{"n_layer": 8, "d_model": 256, "n_head": 4, "n_kv_head": 1, "head_dim": 64, "d_mlp": 1024, "vocab_size": 8192, "activation": "squared_relu", "norm": "rmsnorm", "norm_place": "pre", "norm_eps": 1e-06, "positions": "rope", "rope_base": 77300.0, "rope_fraction": 1.0, "qk_norm": true, "attn_scale": 0.141, "bias": "none", "tie_embeddings": false, "parallel_block": false, "extras": ["gated attention", "a smear gate", "learned residual scales", "skips across layers", "capped logits"], "init": "normal", "init_std_qkv": 0.043, "init_std_o": 0.0, "init_std_up": 0.043, "init_std_down": 0.0, "optimizer": "adamw", "lr": 0.00142, "beta1": 0.9, "beta2": 0.99, "weight_decay": 0.2, "lr_head": 0.00381, "warmup_steps": 417, "schedule": "cos", "final_lr_fraction": 0.0, "batch_tokens": [16384, 32768, 65536], "seq_len": 512, "doc_mask": true, "train_tokens": 222400000, "steps": 5770, "dataset": "wikipedia_en"}
Each number is 128 + 32 x the weight over its row's rms, rounded and kept within 0 to 255. Layers, rows and columns count from 0. The size above them is the row's rms in percent of the matrix's.

# layer 4 MLP up, 1024x256, rms 0.0791, rows 160-165, columns 0-255
size [ 92  93  91 109 112  93]
[[133 109 154 107  73 132 166 104 122 148 148 142 118 117 154 129 108 191 119 126  78  98 104 134 136 130  83 139 137  83  90  86 114 169 109 137 142 107 159 163 130 100 182 117 134 102 105 131 144 147 116 103 132 123  96  81  68 121 123 222 100 177 139 160 103 139 168 110 176  96 234  27  74 141 112 152 119 156 101 116 165 105 128 136 135  94 139 121  96 133 116 156 156 117 154 121  69 150 134  80 106 186 143  89 144 156 101 115 103 136 128 176  86 135 137  54 142 140 170 127  88  88 141  47 124 178  81 144  94 167 122 128 133 101 106 122  82 168 119 165  79 145 140 112 166 150 177 128  83 184 117  72 173 117  71 118 102 130 120 175 126 148 127  81 137 128 146 186 124 146 172  95 120 142 143 118 105 111  98 128 105  88 131 136 124  99 165 167 110 155  78 163 152 124  99  96 180 101 148 136 151  92  61 157 146 140 183 136 117 136 184 187 141 176  84 106 149 138 111 121 101 143 111 127 104 129  88 146 151 178  90 148  83 149 113 112 148 183 134 176 150 121 131  58  91 143  98 194 134 148 183  73  97 117 166 143]
 [130 182 152 136 142 119  70  89 122 129 110 140 151 155 128 150 158 106 144  60 115 173 142  94 123 142 108 109 132 164  76 101  97 167 102  61  98 136 203 127 102  97 159 128 145 104  65 151 112 106  77 175 154 191 115 125 108 109 123 140 150  97  82 145 139 177 144  95  83  93 151 129 128  90 131 175 162 117 197 132 156  85 101 155 148 147 137 124 147 137 102 131 165 147 165 140 116  84 117 107 115 131 116 139  92 134 128 159 108 147 136 131  88 109 135 108 107 104  93 152 202  24 108 123 114 140 138  57 152 140 156 154 172 132 137 181 128  83 117 158 145 139  59 119 164 145  62 125 148 105 117 156  92 109 137 193 152 126  45 132 127 120  70  88 173  91  70 131  96 151 112 145 143  96 116 109 126  95 153  82 156 131 149 184 130 144 160 128 181 178 169 149 116 151 150 153 106 120 187  76 141 177 110 128 156 194 148  86 103  76 142 114 104  95 149  95 144 120 157 165  77  94 136 148  83 114 157  59 130 115 150 149 142 183 143 102 149  86 104  79 142 166 101 135 108 147  58 124 136 184 172  99 126 168  92 105]
 [137 109 158 163 138 192  88 161 158 122 135 125 165 119 136 106 138 131 115 128 126 114 131  53  63 122 192 135 118 176 167 135 200 124 131 156 106 105 154 132  95  95 124 158 115  56  67 108  61 121 128 107 192  96 129 140 119 169 135  99 118 119 145 127  91 140 108 116 198  81 133  77 126  85  96 130 126 101 125  94 205 113 111 129 176  91  56 127 146 118 122 107  87 116 108 100 108 163 132 151 181 151 145 136 108 142 111  75 167 101 112 136 139  84 170 139 119 126 157  90 138 100  93 168 173 129 129  36 101 119  59 115 233 129 132 176  77 114 117 135 119 160 159  89 148 123 119 184  83  40 129 117 128 153 111 151 139 119 174 113 128 137 124 112 138 126  92  96 147 126 151 154 104  97 157 100 151 105 171  88 126 135  86 141 146 104 102 174  92 112 106 100 146  93 119 128 104 149 162 156 120 168 128 134 128 142 105  65 131  91 158  99  95  83 136 158 131 189 132 110  85 114 117 130  92  48 133  58 185 112  77 116 151 140 149 137 127 148 139 117 107 171  84  68 142 103 141 107 116 110  87 160  77 144  56 124]
 [112 112  82  88 108 155 161  95 129 138 126 123 107 147  83 111 157 132 140  72  56 181  77 136  85 151 154 147 134 137 134 100  65  91 158 151 112 178  99 166 141 196 171 108 131 122 139  88 176 113  78 121 169 133 145 130 166  56 176 118  92 156  79 131 153 159 104  66 163 183 112 102 108 150 146 142  90 158 140 116 102 151  98 144 150 133 122 152 155  92 162 133  84 119 135  63  90 112 133 139  79 123 189 103 116 133 167 154 169 100 119 118 136 150 160 197 157 103  73 167 127 113  98 119 100 109 130  94 144 133 137 160 128 131 127  85 104  98  67 126 141 180 115 107 146 123  97 157 115 164 117 133 153 135 118  55 205 169  88  71 153 167  76 116 158 163 164  79 156 179 100 163 150 121 115 136  98 233  81 156 129 101 139 140 105 154 158 141  87 121 141 132 115 106 184 118 115 132 143  87  98 104 129 111 221  93 161 122 137 158 120 147 163 174 156 120 113 123 115 151 132 133  82 144 113  66 140 134 154 176 111 113  53 129  95 155 152 129 146  90 161 155 180 124 129 137 128 218  88 107 126 110 110 110 103 137]
 [150 164  97 136 136 136 143  84 187 142  90 122 148 151 112 132 125  92 121 138 106 198 134 144 146 188 187  93 208 164 119 169 140 159 153 145 134 151 180 144 112 173 110 143 123 134 115  90 144 154 129  89 113  85 106 178 165 130 151 136 137  86 104 201 110 137 118 127 168 159 147 142  76 102 111 100 168  71 103 144 118 113 122 156 146  55 111 111 115 148 148  74 202 120 162 151 133 146  83 112 128 165  85  87 168 116 148 114  67 133 146 185  82 110 174 118 121  56 131 111 122 166 155 195  75  95 112 114 136 129 111 160 125 139 158 192 121 108 147 153 107 167 146 105 129 123 181 177 124  84 153  85 110 132  76 115 168 156 173 110 138 185 144 135 131 158 120  62 146 135 118 113 125 128 108 151 136 138 109 113 171  84 104  98 137 181 128 114 148 153 125 105 119 107 118 122 170 139 186 121 138 127 135  86 141 121 119 103 158 143  87 137 130 136 132 137 130 147  93 167 119  41 145 126 139  78 125 117  75 147 170  81 212 109 129 164  88  50 141 165 152 126  32 102 124  75 155 174 129 194  71 148  91 148 141 148]
 [219 131  86 161  99 138 155  97  68 128 157 181 143  96 101 177 130 193 117 135  71 152  91 123 169 158 167 147 143 162 124 121 134 148  97 132 118 191  90 123  86 212 150 115 175 120 130 132  94 110 128  87 182 103  61 156 118 146 139 234 122 171 118 146 102 144 107 121 124 112  99  94 115 137 123 119 136 153 149  91  88  54 117 141  95  91 117 144 105  73  81 118 119 170 160  84  48  98 107 173 123  83 185 107 156 149 131  68  80 107 128 191 100 142 131  73 133 194 171 138 130  93 140  87 126 135  68 116 144 120 105 154 131 112 117 177  97 178 129 126 134 105 111 130 135 151 107 122 132 156 135  71 172 120  62 137 122 120 132 115 142 107 132 126 134 173 146 163 130 148 146  86 112 107 115 145 119  84 128  75 158  68  61 127 152 126 136 139 130 187 150 124  93 133  97 116 198 142 137  79 126  86  67  68 125 147 155 106 164 146 108  70 187 160  80 133 176 137 102 171 111 135 112  83  56 143  95 122 119 115 144 116 104 125 129 121 109 122 162 162 147 108 166 123  88 144 113 137 108 128 134 123 124 106 127 167]]
# layer 4 MLP down (transposed), 1024x256, rms 0.0715, rows 160-165, columns 0-255
size [ 92  92  95 105 108  98]
[[141  78  86 135  97 166 108 101 114 158 129 134 123 137 156  95 125 163 145 121 200 121 135  95 101 155 151 130 149  87 167 124 148  81 159 175 151  73  70 113 106  70  69 123 165 115 103 132 110 100 111 153 105 100 148 157 110  81 136  34 122 141 183 166  97 159 147 109 124 130 106 199  87 138 128 135 121  94 132  63 134 155 126 143 112 150 183  54 115 134 141 125 112  83  76 126 107 104  80 123 124  61 134 110 113 109 148  89  64  75 167 173 185 158 112 162 134 142 110 145 141 132 135 173  76 214 121 135 153 101 118 110 105 156  97 153 148 120 108 158 162 110 125 107 188 155 122 139 141 127 101 136 186 128 160 134 133  91 156 161 147 155 145 108 141 152 150 102 113 145 142 170 167 152  91 191  81 114 162 147 128 174 128 108 128  86 136 129 163 138 108 114 136 138 116 107 194 175 141 143 111  91 103 135 118  91 139 154 140  91  99 113  85  93 173 133 161  33 152 128 117 124 130  79 175 194 160 150 161 136 127  90  91 194 121 200 139 132 136 103 202 136 104 179  64  94 157 120 125  75  83 134 125 136 157  89]
 [111 119 126 138 135 156 160 129 131 136 154 154 170 124 133 126 154 153 119  56 116  63 111  89 160 160 158  94  79 175 102 161 125 172  88 126 164 172 130 163 138  79 128 117 134 122  82 116 110 189 151 102 136 132 109 124 150 178  97 123 110 143 110 158 155 103  93 103 133 123 144  95  51  87 169 154 163 131 155  93 115 171  69 101 103  78 158 129 104 155  89 143 120 148 113 108 131 147 184 150 111 155 157 157  98  83 149 140 106 116  90 114  72  93 186 149 118  98  91  80 118  71 207 148 164 111 133 135 140 162 168 119 149 148  92 129 119 141 112 121 206 148 142 179 174  90 174 129 120 173 161 123 204 162 110 138 112  95 174 134 157 109 146  79  71 148 156  85 131 154 143  84 194 144  97 128  95 166 123 121 127  97 100 134  94 113 157 121  97 115  94 111 150 152 110 159  91  98  78 158 206 117  84 141 116 103 119 149 142 121 134 131 196 127 163  93 139 179  97 118 143 133 128 114 121  63 110 150 136 111 108  78 166  98 182 147  78 113 208 151 155 143 181 122 207 174 173 116  93 140  88 137  94 103 125  56]
 [120 135  57 105 104 161 134  92 152 153 161 149 137 145  90 144 119 127 139  73 177  62 136 176  85 100 140 190  94 116 101 198 149 180 117 119 132 143 108 168  48 125 168 174 106 103 115  96 152 127 177 134 142 142 173 168 116 116  74  91 150 127 108 123 157 122 123 120 158 152 104 165 100 156 141 106 121 136 117 130 152 152 157  69 175  70 119 126 102 117 151 133 113 133 160 110 124 173 120 124  98 122 187 155 102 113 126 154 164 108  95 133 148 106 115  86 131 122 134 117 143 190  60  81 148 176 129 117 119 136  88 101 107  97 131 139 115 116 181 181 156 113 120 134 133 133 125 109 115 159 143  95 169 157 100 153 101 157 164 126 143 109  77 113 107 161 140 116 147 179 114 113 122 153 128  95 201 217 141 108 128  97 106 153  99 138 141 120  96 116 171 126  92  95 123 131 117 139 146 110  98 140  37  90 126 133 191 172 189 101  84 141 173 150  93 118 147 178 143 107 120  80 146 103  58 148 139 118  27 143  98 219 141  98 116 155 171 107 129 118  87 137 146 178 163  56 106 143 140 173 129 138  40  96  95  98]
 [119 135 137  70 124 134  52  99 141  97 123 113 154 157 171  74 127 107  85 129 154 167 119  94 132 151 136 140 142 163 144 184 135 151 205 144 145 130 157 171  88 143 117  89 198 143  91 137 130 155  86  99 203  78 137 147  94 141  55 182  74 124  64 135  80 124 103 181 108 168 143 125  90 120 165  95 178 124 139 156 138 115 135 166  68 108 163 128 103 119 147  80 120 114  76 161 131 103  71 105 129 139 178 184 109 103 151 157 136 104 151 133  94 148 125 175  48 178 135 132  69 107 101 167  74  94  85 137 145  73 142 134  93  91  72  91 121  90 104 172 126 120 124 126 136 106 169 121  73 196 156 126 136 147 107  95 169 125 109  88 137 123 115 137 111  69 162 118 135 141 118 141 152 125  98 137  79 141 141 141 156 113 113 172 114 180 111  70 118 196 148 117 139 117 139 150  96 153 100  72 145 114 138 119  74 194 144 147 111 125  68 122 141 164 176  79 147 179 105 130 116 127 200 124 109 120 149 141 127 172 115 143  81 117 154 155 171 127  69 148 111 154 114 162 104 124 155 117  92 149 193 118  73 114 117 104]
 [ 78  66 131 145 136 155 171 154 198 103 122 168 108 170 148 137 106 101 155 180 118  96  97 169 120 136 125 138 146 180 171 115 157 128 124 115  92 103 142  76 134 102 113  93 145 201 191 154 166 192 156 182  96 166 137  80 147 147 178 137 126  61 139 127 135 117 120 204  77 142 145 111  98 128 189 112 140 134 130  91 117 150 128  97 184 136 136 129 106 130 104 122 116 141  75 196 117 111 116 104 166 142 138 124 146 180  89 107 148 128 148 100  77 128 182  82  48 152 158 122 160 145 158 157 137 143 130 103  78 165  95  94 139 134  99  98 168 111 136  96 183 110 158  90 129  93 140 180  71 139 163 171 155 154 148 171 146 145 144 143 108  93 186  91  95  95 101 132  87 128 138  84 143 141 142  93 134 181 192 115 138 175 136 142  64 105  83 131 105 143  99  56 196 123 123 163 130 105  91 173 132  92 117 157 132 102 176 130 134 193 114 150 120 168 153 111 138 121 106 116 126  86 137 105 116 150 126 218 119 133 155 100  87 161 130 124 141 129 135 123 146 156 155 155  59 114 155 152  91 151  49 125 108 147 179 138]
 [121 174 155 122 136 115  99 152 129 147 113 143 181 133 101 126 170 136 170 139 135  96 210 182 130 140 153 103  69 106 147 102 132 133 180  58 107 118 151 138 114 150 164 166 115 122 113 166  94  86 107  51 140  80 192 133 151 138 126 120 113 103  60 110 145 153 148 135 154 177 112 162 168 124  95 160  86 146 124 181 152 145  83 144 167 118 188 147 150 159 120 127 124 133 124 173 103  99 130 134 122 164  76 123  92 101 129  81 215 118  98  98 129 151 145 167 189 123  75  70  97 131 127 156 134 175  89 120  94 135 113 121  87 155 138 124 149  71 111 169 121 169 144 151 124  93 152 121 184  83 106 185  85 162 107 107 160 128 121 188 133 114 105 140 179 127 124  76 116 154 112  91 169 165 142 135 124 120  86 129  57 200 168 156 146 168 107 107 127 192 108 109  92  95 140 212 117 167 136 190  77 124 204 141 122 162 145  90 111 149 127 201 136  91 160 140 144 134  99 110 143 161 138 124 135 156 115 144 151 154 126  50  99 146 144 113 124 107  83  80  62 118 100 137 123 129 126 103 123 149 131  94 106 128  73 175]]